Weights of a small GPT-style language model, trained from scratch on English Wikipedia: hashed n-gram embeddings, learned residual scales.
Each number is 128 + 24 x the weight over its row's rms, rounded and kept within 0 to 255. Layers, rows and columns count from 0. The size above them is the row's rms in percent of the matrix's.

# layer 3 MLP up, 1280x320, rms 0.0638, rows 285-337, columns 64-127
size [ 91  93 104 121 106  89 115 101  96 100 105 105  75  90  95 100  82  83 108 100  99 109  94 102 101 105  98 107 107  96 110  98  96  98 112  97  92  95 103 110 103  98 104 108 107  97 103  89 100 113 104 104  91]
[[120 159 118 115 128 114 106 110 150 132 117 123 139 131 121 122 140 120 150 140 153 111  92 128 146 151 152 126 118 127 114 105 146 163  88 116  83 104 122 115 152 129 123 143 146 145 129 140 146 136 132 106 117 144 102  94  97 121 111 158  57 100 126 181]
 [130 165 111 149 108 145 139 127 119 150 114 114 145  84 104 119 119 148 115 168 131 156  85 118 157  86 149 127 141 140 106 109 145 142 109 157 114 107 142 143 172  89 145 106 122 133 143 132 103 130 140 143 139 138 143 123 130 157 144  72 163 145 151 105]
 [120 100 118 125 122 162 161 103 148 160 171 105 116 128 158 105  90 100 110  85 171  92 144 106 116 101 184 181 109 132  95  89 166 135 127 109 138 159 131 112 147 154 123  84 155 142 132 125 132 119 125  78 122 167 140 177 102 120 182 114 165 126 159 106]
 [124 125 137  83 109 145 185 122 130 130 119 130 130 101  94 141 143 124 100 136  84 101 151 137  80 146 143 106 138 140 114  94 113 117 105 113 118 130 116 165 145 116 114  92 103 143 115  89 108 107 159  91 112 127 172 184 103 103 139  75  95 129 109 173]
 [151 172 130 150 133 109 110 100 194 146 107 125 163 165 157 120  76 111 137 119  99 134 130 102 171 115 111 108 135 144 121 125 136  77 110 103 171 128 178  97 144 109 114  81 165 118 129 122  93 134  97 116 126 144 120 128 155 115 118 154 127  90 128 130]
 [155 151 122 140 120 128 121 120 137 127 114 143 159 175 155 146 114 156 146  97 128 101 126 139 179 126 144 101 103 127 135 153 126 135 148 139 103 119 138 154 117 198 109 105 118 137 154 147  88 153 101 162 166 139 123 142 126 112 175 145 113 139 119 103]
 [127 105 109 144 106  98 133 102 136 129 151 141 112  97 119  84 139 138 153  77 120 119 134 123 106 104 128 115 143 135 111 119 148 143  98 101 171 140  93  87 128 171 150 120 163 109 146 145 100 110 131 139 141 126 112 130 132 111 134 123 124  81 129  97]
 [141 150 103  57 114  90 156 129 126 129 146 118 107 125 117 121 111  95 142 122 155 127 107  83 118 140  92 169  94 155 118 127 105 136  83 101 160 102 126 123  72 143 120 101 137  85 127 145 110 130 167  91 109 140 140 120 100 118 119 139 113 115 126 138]
 [125 128 136 157 156 101 124 136 154 141 139 140 177 144 107 103  97  78 140 107 100 116 119 136 139 124  74  91 154 142  86  78 141 133 139 105 100  84 139 123 120 138 117  78 163 107 133 117 132 127 131 138  96 116 115 175 110 121 121 120 118 115 131 147]
 [118 137 131 127 134 145 124  81 159 133 136 148 169 121 143 132 140 120 125 114 129 147 104 143 109 112 137 116  82 152 146 147 189 119 105 158  85 151 164 156 107 111  63 104 118 140 135 118  78 126 148 105  99 126  97 109 149 116 116 116 111 134 148 101]
 [142 117 134 138 112 138  88 101 146 140 109 167 158 145 108 135  99 129 143 161 119 161 114  91 129 146 151  73 138 120 134  76 100 118 148 144  81 126 177 162 132 118 150 128 129 144 124 120 133 126 114  99 159 101 155 123 130 121 182 103 105 136 127 124]
 [162 125  88 142 127 106  83 100 125 137 145 132 108 141 139 127 113 125 154 150 129 117 107 122 131 143  50 161 121 135 128 102 102 151 149 119 105 127 111  94  99 124 148  80 103 148  99 145 113 121 121 134 132 172  80 118 162 124 165 141  98  98 175 113]
 [140 139  98 106 154 135 124 142 142 105 139 160 173 130 181  98 102 171 131 147  83  91 144  92 116 111 108 130 157 134 107  98 142 119 169 130 147  98 146 184  81 155 143 167 125 140 119 155 124 102 114 147 137 105 141 131 147 129 147 124 171 131 126 120]
 [129 131 164 113 159  87 121 171 135 108 123 130 147 120 193 102 175 118 160 164 152 129  94 140 136 104 104 147 122 153 110 124  94 105 109 151 105  82 116 117 124 132  85 165 148 112 116 113  90 123 117 142 129 153 157 109 105 113 119 128 142 115 131 108]
 [ 71  99 119 160 104 107 154 137 141 145 117 130 150 139 124 131 134 133 142  95 156 151 133 111 104 108 131 103 116 130 107 114 159 177 126 153 102 156 134 145 135 142 178 131 130 142  78 127 111 117  88 171 119 105  88 147 139 120 123 128 160 157 130  87]
 [107  62 138  94 117 137 104 153 140 180 136 125  95  95 137 128  94 124 120 122 125 143 135 101 137 106 137  95 126 184 109  95 127 127 111 140 131 108 167 103 119 134 102 116  87  99 114 114 120  88 123 115 144 115 105 180 123 142 128 120 107  84 104 147]
 [114 129 134 126 151 132 140 142 146 140 129 140  97 133 144 128 102 145 142 138 112 144 125 130 128 121 123 134 165 123 114 113  84 190 153 153 101 133  94 111  95 117 124 154 130  98 130 161 133 129 129 150 149 159 130 103 141  91 126 152 125 131 138 120]
 [114 109 128 135 121 106 130 175 121 126 149 129 144 102 126  84  72 131 149  84 121 139 122 165 112 137  99 151 126 126 103 154 119  93 110 151 104 129 140 144 150 165 110 115 113 100 122 129 127 106 125 145 147  95 139 147 135 119  83 126 148 137 128 121]
 [140 124 153  87 102 141 108 161 134 137 170 125 135  94 124  81 140 141 132 145 123 123 115 115 155 150 134 120  81 147 124 144 167 155 155 142 144 140 136 180 137 106 122 171 110 107 170 137 102 126 116  88 165 139 153  92 152 101 155  99 150 150 134 127]
 [129 161  73 154  92 159 125 144 159 115 128 122 109 144  96 152 159 172 174 102 110 150 118  80 149 139 133 150 117 140 118 121 123 153  57 142 103 107 142 124 131 154 128 148 125 142 131 150 130  76  95 119 123 126 138 162 110 158 119 111 150 139 137 120]
 [140  85 130 100 103 122 161 129 131 144  94 121 132 125 122 119 109 123 130 113 121 107 100 135  87 126 148 142 111 177 130 126 124 133 156 152 101 122 131 132  72 128 119 115 139 104 140 156 123  79 117 124 122 146 140 146 144 104 132 157 141  38 126 145]
 [104  61 122 135 135 118 145  99 155 122 118 167  95  99 171 107 169 133 109  95 156 112 131 145 115 138 114  88  88 142 140 106 160 136 110 134 133 116 161 133 110 153 116 130 142 117 104 150 105 136 107 126 137 111 124 116 152 127 206  69 153  69 178 118]
 [107 129 100 140 130 119 127 127 154 145 153 101 152 163 116 128 143 143 113  66 102 103 109 147 138  91  97 120 122 150 128  96 148 111 118 106 131 118 116 130 140 174 134 142 135 108 111 142 106 117 109 117 142 129 142 150 114 116 146 102 156 124 100 148]
 [ 94 142 134 136  94 112 138 176 115 161 142 134 128 118 132 137 119 108 112 166 136 129 135 149 143  92  99 135  83 133  92 118 148 134 146 135 121 106  87 117 112  99  79 139  76 124 135 124 121 123 118 147 123 108 122 132  81  78 163  90 150  99 129 150]
 [142 141 142 112 146 116 167 159 124 126 116 140 147 144 139 136 131  92 134 144 105  83  99 107 120 118 119 133  66 118 172  89 135 144 101 143 125 126 108  86 117  95 139 117 148 162 128 112 133 122 120 123 151 139 124 162 108 111 130 133 124 124 126 146]
 [ 91 135  93  88 143 139 182 105 141 139 137 125 109 142 149 101 155 129 120 100 127 160 138  87 127 141 123 138 163 150 122 152 144 135 132 136 116 117 136 136 134 119 114  97 134 131 146 160 112 163 139 108  99 142 120 130 147 137 117 116 120 108 138 146]
 [149  94 141 146 109 120 123 146 130 140 133  91 125 142 162 144  95 103 139 106 122 102 100 140 110 103 146 159  79 134  93 106  90 171 128 178  80 148 146 100 122 132  95 116 100 116 155 146 142 120 106 135 118 135 151 155 140 151 109 136  96 148  98 171]
 [163 102  88 122 110 118 131  64 137 157 110 160  56 152 100 121  92 112 124 144 151 145  76  80 112 125 133 127 165 148  77 115 157 161 158 112 142 133 151 122 143 138 119 122 131 113 132 144 131  93 104 102 113 125 102 117 161 156 167 100  85 126 174 151]
 [ 90 102 114 139  92 145 154 154 157 127 116 105 126 107 164  94 144 139 114 116 127 117 118 118 115  82 149  75 118 135 130 150 122 140  83 121 116  80  81 104  88 135 131 139  96 162 140 124 100  90 120 133 151 119 116 168 102 171 149 100 174 121 152 132]
 [127  93 119 110 107 113 176 119 131 135 113 136 139 114 111 137 135 149 123 122 120  95 111 138 129 139 128 147 116 154 141 110 101 156  80 133  85  98 102 172 134 104 129  83 138 105 106 107 146 107  85  97 128 119  95 100 144 140 182 130 127  88 142 144]
 [ 94 117 100 138 124 114 125 147 152 141 150 127 112  93  93 115 145 111 123 155 137 153 133 134 117 155 135  72 116 119 105 133 122 119 123 139 106  98 132 107  98  84 137 111 154 157 108 115 139  98  99 133 151 126 121 156 111 167 154 113 159 142 120 127]
 [137 145 169 115 124 111 160 149 135 166 134 151 118 107  98 150 129 117 141 165 147 125 149 148 114 113 129 140 156 126 116 117 113 114  98 114 150 160 132 175 113 103 142 174 131 132  95 125 122 123 155 136 152 154 110 149 101  83 162 146 129 135 152 189]
 [135 113  79 133 153 114 135 150 158 116 116 130 161 117 143 143 135 130 151  82  96 176 130 145  88 153 149 157 127 126  88 134 105 177 141 191  94 169 152 130 100 135  94 135 169 152 134 130 132 117 101 147 130 163 146 103 182 121 123 136 132 124 152 164]
 [153 130 119 111 105  77 148 112 167 111 131 158 133 119 112 154 159 130 159  86 156 146 107 139 111 140 194  70 128 150 113 151 106 132 132 174  66 126 139 142 127 124 132 118 162 152 115 125 110 118 141 131 141 106 106 128 115 112 179 161 130 117 141 183]
 [113 132  90 114 130 130 110 168 135 176 169 131 143 125 134 152 136 118 131 103 127 122 118  89 138 181 153 112 140 131 116 139 189 146 135 144 156  89 129 117 174 133 123 144 130  98 115 115 126 135 109 159 130 167 126 161 167 157 140 116 133 113 151 123]
 [110 127 135  82 107 112 133 149 131 111 156 132 115 155 128 126 163 123 131  84 111 126 163 108 117 128 135 147 149 150 120 101 114 126 145 137 121 121 163 171 116 102 106 103 126 101  99 150 113 118 140  67  81 105  77  87 126 117 157 118 133 126 135 123]
 [149  79 119 121 109 117 140 120 131 167 142 125 102 137 161 133 131 149 112 123 146 102 124 163 114 146 113 117 154 151  93 136 145 124 156 120 116  98 126 134 121 155 192 149 174 153  80 122 110 142 123 140 125 158 104 106 145 113 125 161 146 129 117 133]
 [119 149 143 142 139 176 137 133 116 130 163 119  83  90 129 145 111 114 127 132 120 119 140  74 129 146 152 111 109 126 133 104 115 134 126 148 128 136 118 109 134 130 118 130 156 168 131 109 102 111 102 128 172  97 117 149 115 176 149  93  91 125 101 175]
 [135  80 148 158  90 135  83  88 130 163 139 103  92 102 106  99 101 134 175 110 152 108  78 102  99 149 163 122 101 126 153 117 165 164  96 155 155 117  59  85 116 111  86 155 118 104 120 104 142 155 153 147  89 136  96 131 164 172 161  98 128 130 137 119]
 [157 154 102 157 126 106 127 158 126 131 138 148 146  93 107 177 113 138 136  66 123 151 100 118 113 117  84 123 133 135 161 115 100 116 154 133 169 124  84 149 142 132 116  98 109 131 143 161  67 145 135 131 132  93 126 158 126 107  79  95 139 134 122 126]
 [120 111 141 104 115 123 102 109 146 112 127 113 120  99 147 112  78 136 143 128  86 150  72 146 114 108 174 135 159 145 111 104 108 140 104 135 172 112 143 118 155 136 142 101 136 127 148 124 112  97 103 133 164  85 164 116 155 145 136 128 146 125 128 118]
 [143  94 124 123 128  94 127 166 168 130 111 114 138 101 153 137 134 122 154 106 169 130 117 165  99 142 178 119 151 130  91 128 167 117 148 135 126 133  96 109  88 142  87 128 133 101 153 129 131 151 138 127 120 162 107 145 148 134 123 142 171 102 127 140]
 [112 111 133  97 129  74 101  86 139 149 129 104 115 141 141 145 143 172 114 137  65  93 113 123  88 132 156 101 116 128 124 150 168 150 113 135 116 144 115 131 156 125 127 127 115 130 142 146 118 107 146 132 124  96 159 179 122 153 169 137 105 120 151 131]
 [201 114 103 107 114 125 144  80 130 142 133 163 147 143 124 119 153 130 144 145 119  90 142 165 142  69 172 130  91 148 161 149 121 101  99 127 102 110 137 150 101 169 117 109 114 127  89 142 132 120 141 101 128 103 120 162 104 147 170 106 118  88 150 149]
 [169 150 101 120 130 157 154 117 156 131 140 158  95 127 131  95 158  81  62 152 186 123 117 143 149  97  91 126  66 135 117 125 155 141 132 113 170  91 143 125 127  76 137 129 129  93 134 139 122 147 128 131 155 110 156 108 104 116 127 118 136 123 122 153]
 [112 143 137 120  65 163 136  96 151 166 129 115 172 125 147  89 105 169 116 121 145 104 122 132 139 119 120 101 113 147 155 159 147 138 108 131 133  61 119 141 145 134 111 121 108 126 138 111 134 128 145 148 153  92 129 111 124 154 151 114  93  73 132 125]
 [181 142  78 116 133 145 103 159 148 114 110 121 153 132 142 115 122 173 148 129 170  97 133 140 148 155 101 130 125 127 156 133  92 143 159 126 175 153  99 167 139 121  91 136 144  58 141 129 123 132 120 125 139 126 155 120 132 134 156 170 110  98 106 143]
 [146  85 176 109  85 137 125 124 158 141 115 159  89 101 126 102  99 147 122 117 156 169 141  98 134  98 103 163 146 150 129 154 178 149 134 157 116 125 146 191 118 113  89 118 122 115 143 125 123  87 149 120 119 122 163 124 149 118 103 131 148 117 104 108]
 [166 110 151 148 139 120 100 133 114 116 100 144 141  92 124 127 148 128 150 125 114 153 104 137 145 115 113 125 131 124 158 127 123 158 134 170  95 131 170 143 140 136 147 161 147 168 135 129 152 136 177 147 112 162 132 108 152 103 168 116 141 142 193 119]
 [138 123 122 175 143  70 129 108 155 132 117  85 164  98 170 128 107 141 114  94 116 155 124 148 120 138 110 101 123 144 138 101 120 122 125 149 139  97  91 141 116 132 137  87 135 167 139  90 134 124  94 138 162 159 137 144 100 129 144 112 158 127 123 176]
 [124 108 110 141 127 104 104 126 161 140 131  99 120 148 157 148 108 150 144 148 127 113 122 100  99 170 141 146 114 137 138  93 148 201 125 125  70 117 124 135 140 134 147 108 140  99 118 138 120 130  92 116 142 133 108 144 120 162 116 148 120 131 128 119]
 [121 125 167 110 112  63 133 127 149 117 114 137 127 136 174 112  72 145 114 132 166 164 139 146 121 137  96 111 104 146 124 114 150 121  97 164 132 175  86 139 135 164 146 110 137 118 147  89 131 137 144 145  84 116 140 126 162 186 115 132 155 126 102 130]
 [147 151 136 158 105 121 132 126 136 133 152 114 118  92 104 134 118 140 104  64 131 150 116 126 148 115  79 111 132 132  89 131 116 136 179 170 131  99  87 137 111 182 134 134  89 123 119 156 111  87  97 160 116 107 106 126 121 156 129 130 110  99 165 149]]
# layer 3 MLP down (transposed), 1280x320, rms 0.0544, rows 285-336, columns 64-127
size [ 92  93 105 120 103  89 110 103  96 102 106 106  82  92  97 102  85  85 106 104  99 107  96 101 101 100  96 104 106  95 106  95  93  99 114  95  96  96 107 108 103 101 102 104 106  98 104  87 101 105 104 102]
[[106 135 121 137 127 117 137 178 170  83 138 139 145 123 119 151  99 129 144 156 121 139 112 119 104 137 162 147 123 106 115 144 132 102 107 129 134 155 138 116 134 116  65 145 157 105 183 141 148 134  91 108 153 113 103  93  58 120 132 129 160 149 158 178]
 [172 101 115 111 127 131 124 166 125 121 122 104 129 169 109 132 141  99 178 143 155 118 134 112 154 136 170 147 109 134 129 147  81 135  94 102 167 147 111 141 118 142  95 138 135 113 132 136  82 137 148 148 123 136  90 150 145 149 115 185  85 122 132 136]
 [114 115 123 152  94 119 187 155 160 109 138 123 136 129 156 148  91 116 124 118 131 115  84 144 147 130 118 151  91  78 130 122 138 150 145 109 114 151 122 118 138 145 106 137 164 147 131 132 144  86 144 118  64 138 146 173 119 125 123 167 112 107 171  86]
 [145 126 117  94 130 103 165 141 142  63  95 121 137  99  97 120 149 155 122 133 149 127 175 148 120 130 172 150  98  99 128 128 113 114 108  96  91 160 115  82 131 134  99  84  81 126 151 159 108 120 119 136 131 112 135 155  77  98 125  70 134 147 119 124]
 [131 136 108 102 150 152 112  86 170 108 135 176 169 114 135 137 132 172 139 103 128 128 128 156 142 119 145 144 173  81 122 136 146 106 138 135 103 119 154 140 125 128 129 153 140  94 113 122  95 156  86 170  91 143  77 106 125  91 130 146 156 103 133 153]
 [150 142 146 146 155 113 136 134 130 103 120 170 121  65 111 130 126 135 154 120 101 176 117 122 154 106 117 121 125 117  96 112 134 134 153 155 176 128 152 139 147 143 127 109 122 184 123 105 115 127 179 123 100 177 157 130 158 152  99  90 122 154 168 184]
 [164 144 141 119 133 106 121 105  83  97 110 155 144  90 163  89 156 125 111 120 150 113 124 131 138 134 130 144 115  97 131 124 120 112  76 110 167 114 137 126 100 155 136 147 136 130 156 138 146 162 199 129 152 125 117 159 105 100 126 110 123 137 171 133]
 [140 131 138 127 120 124 119 115 121  99 136  76 116 122 129 149  67 128 146 107 119 146 123 122 122 128 171  99  80 144  81 126 123 136 121 142 106 169 118 140 144  94 114 157 148 131 150  79 119 143 128 151 122  76  85 104 121 109 132 120 142 170 115 101]
 [132 109 136 130 153 136 129 139 146 127 126 140 132 128 118 126 167 121 119 129 141 103 127 118 140 140 117 160 165 100 135 144 133 150 175 145 112 126  98 125 111 106 137 106 146 120 115 129 139  95 146 121 139 160 145 133 137  97 111 123 182 172 159 125]
 [135 148 135 157 141 118 177 159 107 122 100 127 110 108 104  92 113 112 140  77 131 186 125 116 135 107  94 126 140  98 100 132 125 153 111 103  93 162 136 167 151 118 127 156 148 136 129 134 125 148 133 117  67 152 114 140 176 131 132 165 145 136 105  86]
 [127 130 152 118 114 131 119  98 122 140 103 132 152 138  88 138 127 161 125 129 163 140 137 145  91 150  90 105 101 121 134  86 122 106 132 130 123 112 109  98 132 131 145 125 133 141 108 127 128 167 114 144 151 116 158 126 121 135 108  71  97 109  80 123]
 [144 129 134 132 145 108 101  92 116 114 128 105 149 130 117 128 153 144 140 159 135  98 133 122 115 163 112 163 138  86  97 167 137 153 152  84 135 153 104 112 118  70 166 119 141 134 130 132 103 116 121 102 124 119 105 119 101 150 164 145 149 121 137 110]
 [132 141 153 148 133 141 130 162 108 128 128 122 106 163 124 144 153 110  66 122 124  88 103 144 144 135 110 114 129  81 111 117 130 145 141  91 130 103 123 100 113 149 146 182 138 103 133 107 159 123 143 113 104 134 135 156 125 118 102 133 133 153 102 126]
 [ 70 129  86 123 170  95 140 114  94 120 127  86 145 148 150 122 127  59 162 129 109 111  99  66 104 144 151 131 138  85  73 150 115 108 139 117  88 142 151 115  98 128 135 158 126 123 163 148 125 131  93 127 115 129 155 119 108 132 128 146 139 187 142 120]
 [127 116 113 139 138 157 131 153  96  88 149 118 149 155 100 136 123 125 139  84 152 139 133 155 143 116 130 134 129 103 121 158 113 152 101 138 109 155 126 136  85 101  90 135 111 127 116 132 155 169 126 156 112 146 135 114 134 103 115 117 136 113 156 130]
 [123 168 126 141 143 165 105 138 105 106 131 109 108 124 157 141 139 139 132 144 117  93 167 106 145 113 141 123 127  87 127 145 145  84 102 126 144 155 156  58 163 128 160 172 105 112 149 149 156  65 160 117 133 134  96 141 150 130 138 129 140 150 125 128]
 [137  90 133 142 139 153 110 118 102  85 146  77 136 133 117 144 106 118 147 103 146 105 145 120  88 125  88 131 118  94 111 101 135 132 150 132 118 130 142  77  99 103  91 120 127  88 171 145 159 162 125 109 155 135 148 126 117 170  85 141 128 133  96 161]
 [117  83 125 113 150 155 111 102 114  93 145  98 156 164 103 131 164 129 110 147 127 138 140 122 148 128 149 141 149  71  54 128 111 184 145 156  89 172 144 108  74 103 134 134 120 103 131 143 140 119 106 157 116 155 107 147 130 120 126 138 132 135 143 193]
 [ 90 128  95 106 135 137 134 164  91 121 151 107 164 103  99  99 193 169 123  85 143 115 133 168 126 168 120 100 110 113 131 157 147 144 152 108 129 125 116 144 147  84 199 158 140 131  99 123 109 140 138 172 135 139 122 125 136 125 132 112 140 139 118 127]
 [125 170 101 156 127 131 101 131 148 117  88  67 133 139 127 160 118 133 120 151 134 108 112 117 161 154 127 150 126  77 154 138  69 159 109  95 139 131 136 126 112 118 142 117 161 110 161 109 157 103 117 145 123 131 129 135 135 122 162 138 129 124 173 105]
 [142 162 149 120 147 139 132 125 104  96  82 141 125 142 105 151 109 159 111 127 119 135 146 153 169 127 183 154 163  86 177 152 121 145 132  94 156 140 191 112 132 128 119 163 101 132 143 135 134 135 142 138 137 122 140 127 136 119  67 142 131 107 154 142]
 [122 128 139 126 146 118 123 141  84  91 143 144 112 104 171  99 124 111 119 125 138  94 126 101 102 123 112 155 161  94 160 133 150 133  97 126 151  98 120 129  97 155 172 113 142  98 133 144 110 129 137  86 157 152 114 154 138 128 170  91 152 112 146 173]
 [128 128 123 113 141  93 128 186 162 108 126 179 102 146 123 102 137 127 141 140 128 164 150 122 107 120 136 166 125 111 137 151 123  79 136 112 159 162 140 135 139 119 119 147 151 123 138 103 114 170 160 114 126 153 136 140 169 109  73 140 156 113 150 152]
 [141 113 143 100 124 150 138  79 106 132 145 111 142 100 114 137 142 169 129  99 135 122 129 140 143 124 161 132 123 119 172 200 115 147 159 154  97 133 107 135 141 140 124 115 103 149 138 120 150 122 124 139 119 133 151 120 123 128 148 128 144 122 191  97]
 [132 114 149 147 115 136 115 149 109 108 123 146 114 138 122  96 151 127 175 110 121 139 158 175 124 141 161 124 126 158 158 142 145 144 112 122 123 131 143 135 127 153 121 117  91 142 128 194 150 134 162 178 112 141 135 116  96 121 117 125 196 158 131 172]
 [150 116 122 118 157 106 145 126 101 127 170 131 112 121 147  83 138 126 111 158 118 113 115 146 104 104 109  78 103 104 111 144 103  99 160 138  84 130  85 137 112 151 111 145 138 135 130 108 127 155 171 128 122 156 170 133 143  82 125  97 165 144 117 184]
 [108 131 186  99 159 129 108  73 126 102 121 156 111  96 104 106 126 118 119 112 120 152 146 116 169 138 110 137 110  77 126 155 143 116 104 131 156  94 143 160 113 125 139 111 126 144  66  56 114 123 121  81 128 110 104 118 113 139 129 121 110 107 125 120]
 [149 120 110  88 136 139  99  99 110 121  96 116 130 126  27  91 106 156 129 153 158 157 122 152 121 140 113 112 113 136 126 144 177 140 143 171 150 154 127 134 156 102 105 123 121 136 131 154 106 109 145 111 106 148  94 136 152 146 157 110  99 155 140 126]
 [151 164 120 157 143 185 113 101 114 134 120 126 120 109 163 126 138 100 143 150 161  57  97 131 105 161 129  97 107 127 136 136 155 135  70 156 154 140 119 106 133 177 165 156 103 105 151 116 104 144 117 107 141 108 127 169 119 137 128 106 127 121 149 103]
 [108 132 148 147 148 120  90  95 143  92 131 142 151  94 140 159 135 155 150 142 113  98 143 125 132 113 139 154 126 101 162 143  93 106 134 114 168 112 124 100 112 118  70 143 131 163 123 134 100 162 120 127 136 151 136 129 110  91 173 105 134 112 115 138]
 [146  89 106 136 125 138 134 114 155 110 164 149 114 149 106 124 125 157 144  79 175 123 145 176 115 119 125 125 132 146 123 150 122 110 150 126  97  96 134 128 111 137 135  91 142 106 100 106 143 125 133 128 112 111 114 130 112 128 144 133 163 138 172 132]
 [135  80  80 129 129 138 125 120 101 130 143  93 140 108 115 128 114 126 143 153 125 125  90  80 114 155  97 118 122 123 125 113 133 175 161 128  91 156 122 119 126 109 108  99 146 102 137 117 157 132 112 125 108 132 118 139 173 176 132 157  99 126 153  76]
 [109 109 160 118 152 135 134  93 105 101 128 175 143 137  93 109 123 116 100 104 137 110 148 128 149 102 100 140 124 110 138 106 128 107  80 138 161 114 141 135  96 126 143 114 106 148  97  80 140 108 154 124  98  89  94 128  88 113  93 121  83 117 138  94]
 [110 169 148 119 112 154 132 127 136  86 122 129 142 100 116 130  86  78 152 143 134 100 124 132 149 152  92 109 180 118 126 143  97 132 103 100 160  91 132 124 131 189 119 183 153 141 147 118 173 144 111 157 134  98 122 119 131  79 110 119 113 135 127 100]
 [106 155 100 126 139 133 114 129 117 131 147 157 121 108 134 135 140  89 110 123 123 182  91 146 143 151 139 200 140 153 159 141 145 134 128  90 135 132 151 108 154 135 136 139 146  99 134  96 131 119 167 124 133 146 147 155 147 137 129 119  97 146 106 125]
 [158 109 149 146 160 116 124 107  87 110 136 131  99 161 142  96  91 133 160 137 118 118 167 131 147 158  97 151 143 109  96 112  84 160 128 142 106 121 164  79 118 167 168 107 138 131 119 102 151  98 164 155 106 192 181 150 113 133 150  96 122 145 162 130]
 [139 114  95 127 113 118 129 110 111 134 107 103 137 127 135 119 113 111 121 150 144 114 139  89  97 137 120  97  81 117 130 140 142 148 128  96  86 114 139 163 140 108 142 152 136 134  93 128 144 146 122 131 110 104  88 124 116 141 132 120 135 133 136 110]
 [150 128 161 169 144 180 129 128  92 104 112 149 118 130 135 119 140 136 113 143  94 143 138 108 136 145 104 133 112  83 139 103 120 138 105 126 165 162 161 126  95 116 130 105 116  95 129 121 111  93 134  80 129 137 116 138 126 140 153  94 147 113 120 125]
 [128 141 143  83 124 149 135 112 113  95 145  98 121 149 128 112 104 113 127 153 124  64 152  85 137 157 122 153 116 151 183 133 170  93 145 121 120 119 137 134 145 138 135 162 108  98 129 129 117 113 163 110 135 115 120 132  69 162 154  86  84 119 100 117]
 [190  87 105 101 157 107 121 102  91 117 106 152 141 122 145 171 121 152 160 149 134 138 100 111  95 176 102 127 123 127 173 104 107 168 119 139 109 154 137 125 158 115 105 119  88 131 147 159 128 159 136 156 154  99 156 156  77 132 104 127  99 164 163  72]
 [124 167 150 110 136 131  97 111 140 106 102  91 119 151 122 137 135 113 157 114 101 151 125 166 123 129 166 122 121 118 136 124  82 151 133  91  85 137 167 133 153 141 143 103 140 157 160 151  99 137 141 123 131 135 179 128 141 150 105 143 100 123 156 144]
 [134 160 148 130 118 127 100  93 113 123 142 140 133 136 134 106 124  92 126 101 121 150 146  90 144  81 130 152  78  97 148 124 133 132 103 132 164 161 173 151 129 118 156 102 104 134  77 112  83 110 139 121 119  91 133 147 149 141 147 113 107 107 115 138]
 [130  99 130 141 141 114 105 146 144 120 111 111 173 187  94 144  93 126 137 116 124 126 120 127 111 146 114 137 137 107 126 137 114 121 100 133 139 129 126  96 152 122 117 138 130 124 157 149 127 141 127 102  81  89 100 156 143 137  83 143 151 119 133  95]
 [119 116 129 122 142 138 136  97 104  83  95 164 131 131 121 121 118 167 164 104 199 120 163 136 142 102 159 137 116  57 147 145 117 105  90 110 148 111 137 125 143 152 139 157 122  96 141 136 154 100 108 159 154 106 126 140 110 137 158 112 144 115 158 142]
 [159 120 126 110 161 123  73 112 124 123  99 107 132 129 111 149 137 189 133 198 101 123 141 116 155 171 169 131  97 127 134 180  83 143 165 114 103 145 102 123  96 129 194 128 135  89 122 117 131 130 184 122 102 174 108 172 136 117 132 126 150 132 169 145]
 [115 138 130  79 108 120 121 151  79 111 135  92 120 157 153 103 126  96 151 142 150 104 141 129 171 113 178 111 143 141 148 141  91  98  71 100 136 122 111 147 127 120 110 173 109 137 175 116 101  94 141 117 136 154 127 145  89 139 146  88 112 129 128 151]
 [162 149 106 103 123  75 127 125 119 110 149 122 144 146 114 161 130 183  99 153 172 117 147  83 157  97  99 123 157 107 167 124 111 128  59  89  91 109 135  79 155 110 135  99 133 114 159 102 143 133 145 111 167 145  96 136  99 160 150 113 139  94 121 121]
 [118 127 152 156 127  85 119 152 102 134 111 151 131 121  80 162 130 134 116  99 126 139 128 156  99 125 108 145 108 125 122 136 122 173 158 129 153 135 118  96 109 131 155 146 160 111 168 167 161 136 182 126 139 121 129 112 139  76 146 157 127 144 131 153]
 [139 135 137 138 112 125 151 130  93 119 102 132 138 115 120 122  94 128 116 139 177 115 107 126 164  83 111 114 127  81 138 155 133  98 112 146 120 125 152 153 123 190  96 146 110 133 123 153 124 135 180 155 120 160 156 123 140 125 119  95 129  78 137 110]
 [158 103 136 141 129 108 120 161 105 115 140 116 114 114 110 152 144 180 147 126 104 144 149 127 106 119 121  84 116  98 151 144 128  83  95 154 135 138 116 136 181 112 143 124  94 147 134 105 131 157 152 168 172 110 149 133 127 145 152 105 150 154 127 126]
 [152 157 149 155 153 155  88 140 120 122 114 110 149 108 110 102 146  85 136 137 118 144 137  92 118 138 142 116 103 125 138 128 128 145 162 129  97 114 106 163 115  91 137 110 116 149 141 108 141 132 118 128 109 138 127 106 119 149 102 128 122 167 106 172]
 [119 121  97 100 187  85 139 138 106  94 120  96 160 112 150 135  97  81 112 145 161 123 137 162 110 124 125 135 110 155 162 134 136 110 106 132 140 150 160 139 112 104 115 117 103 115 115 151  85 139 111 121 145 118 172 135 164 124 113 100 126 122 117 160]]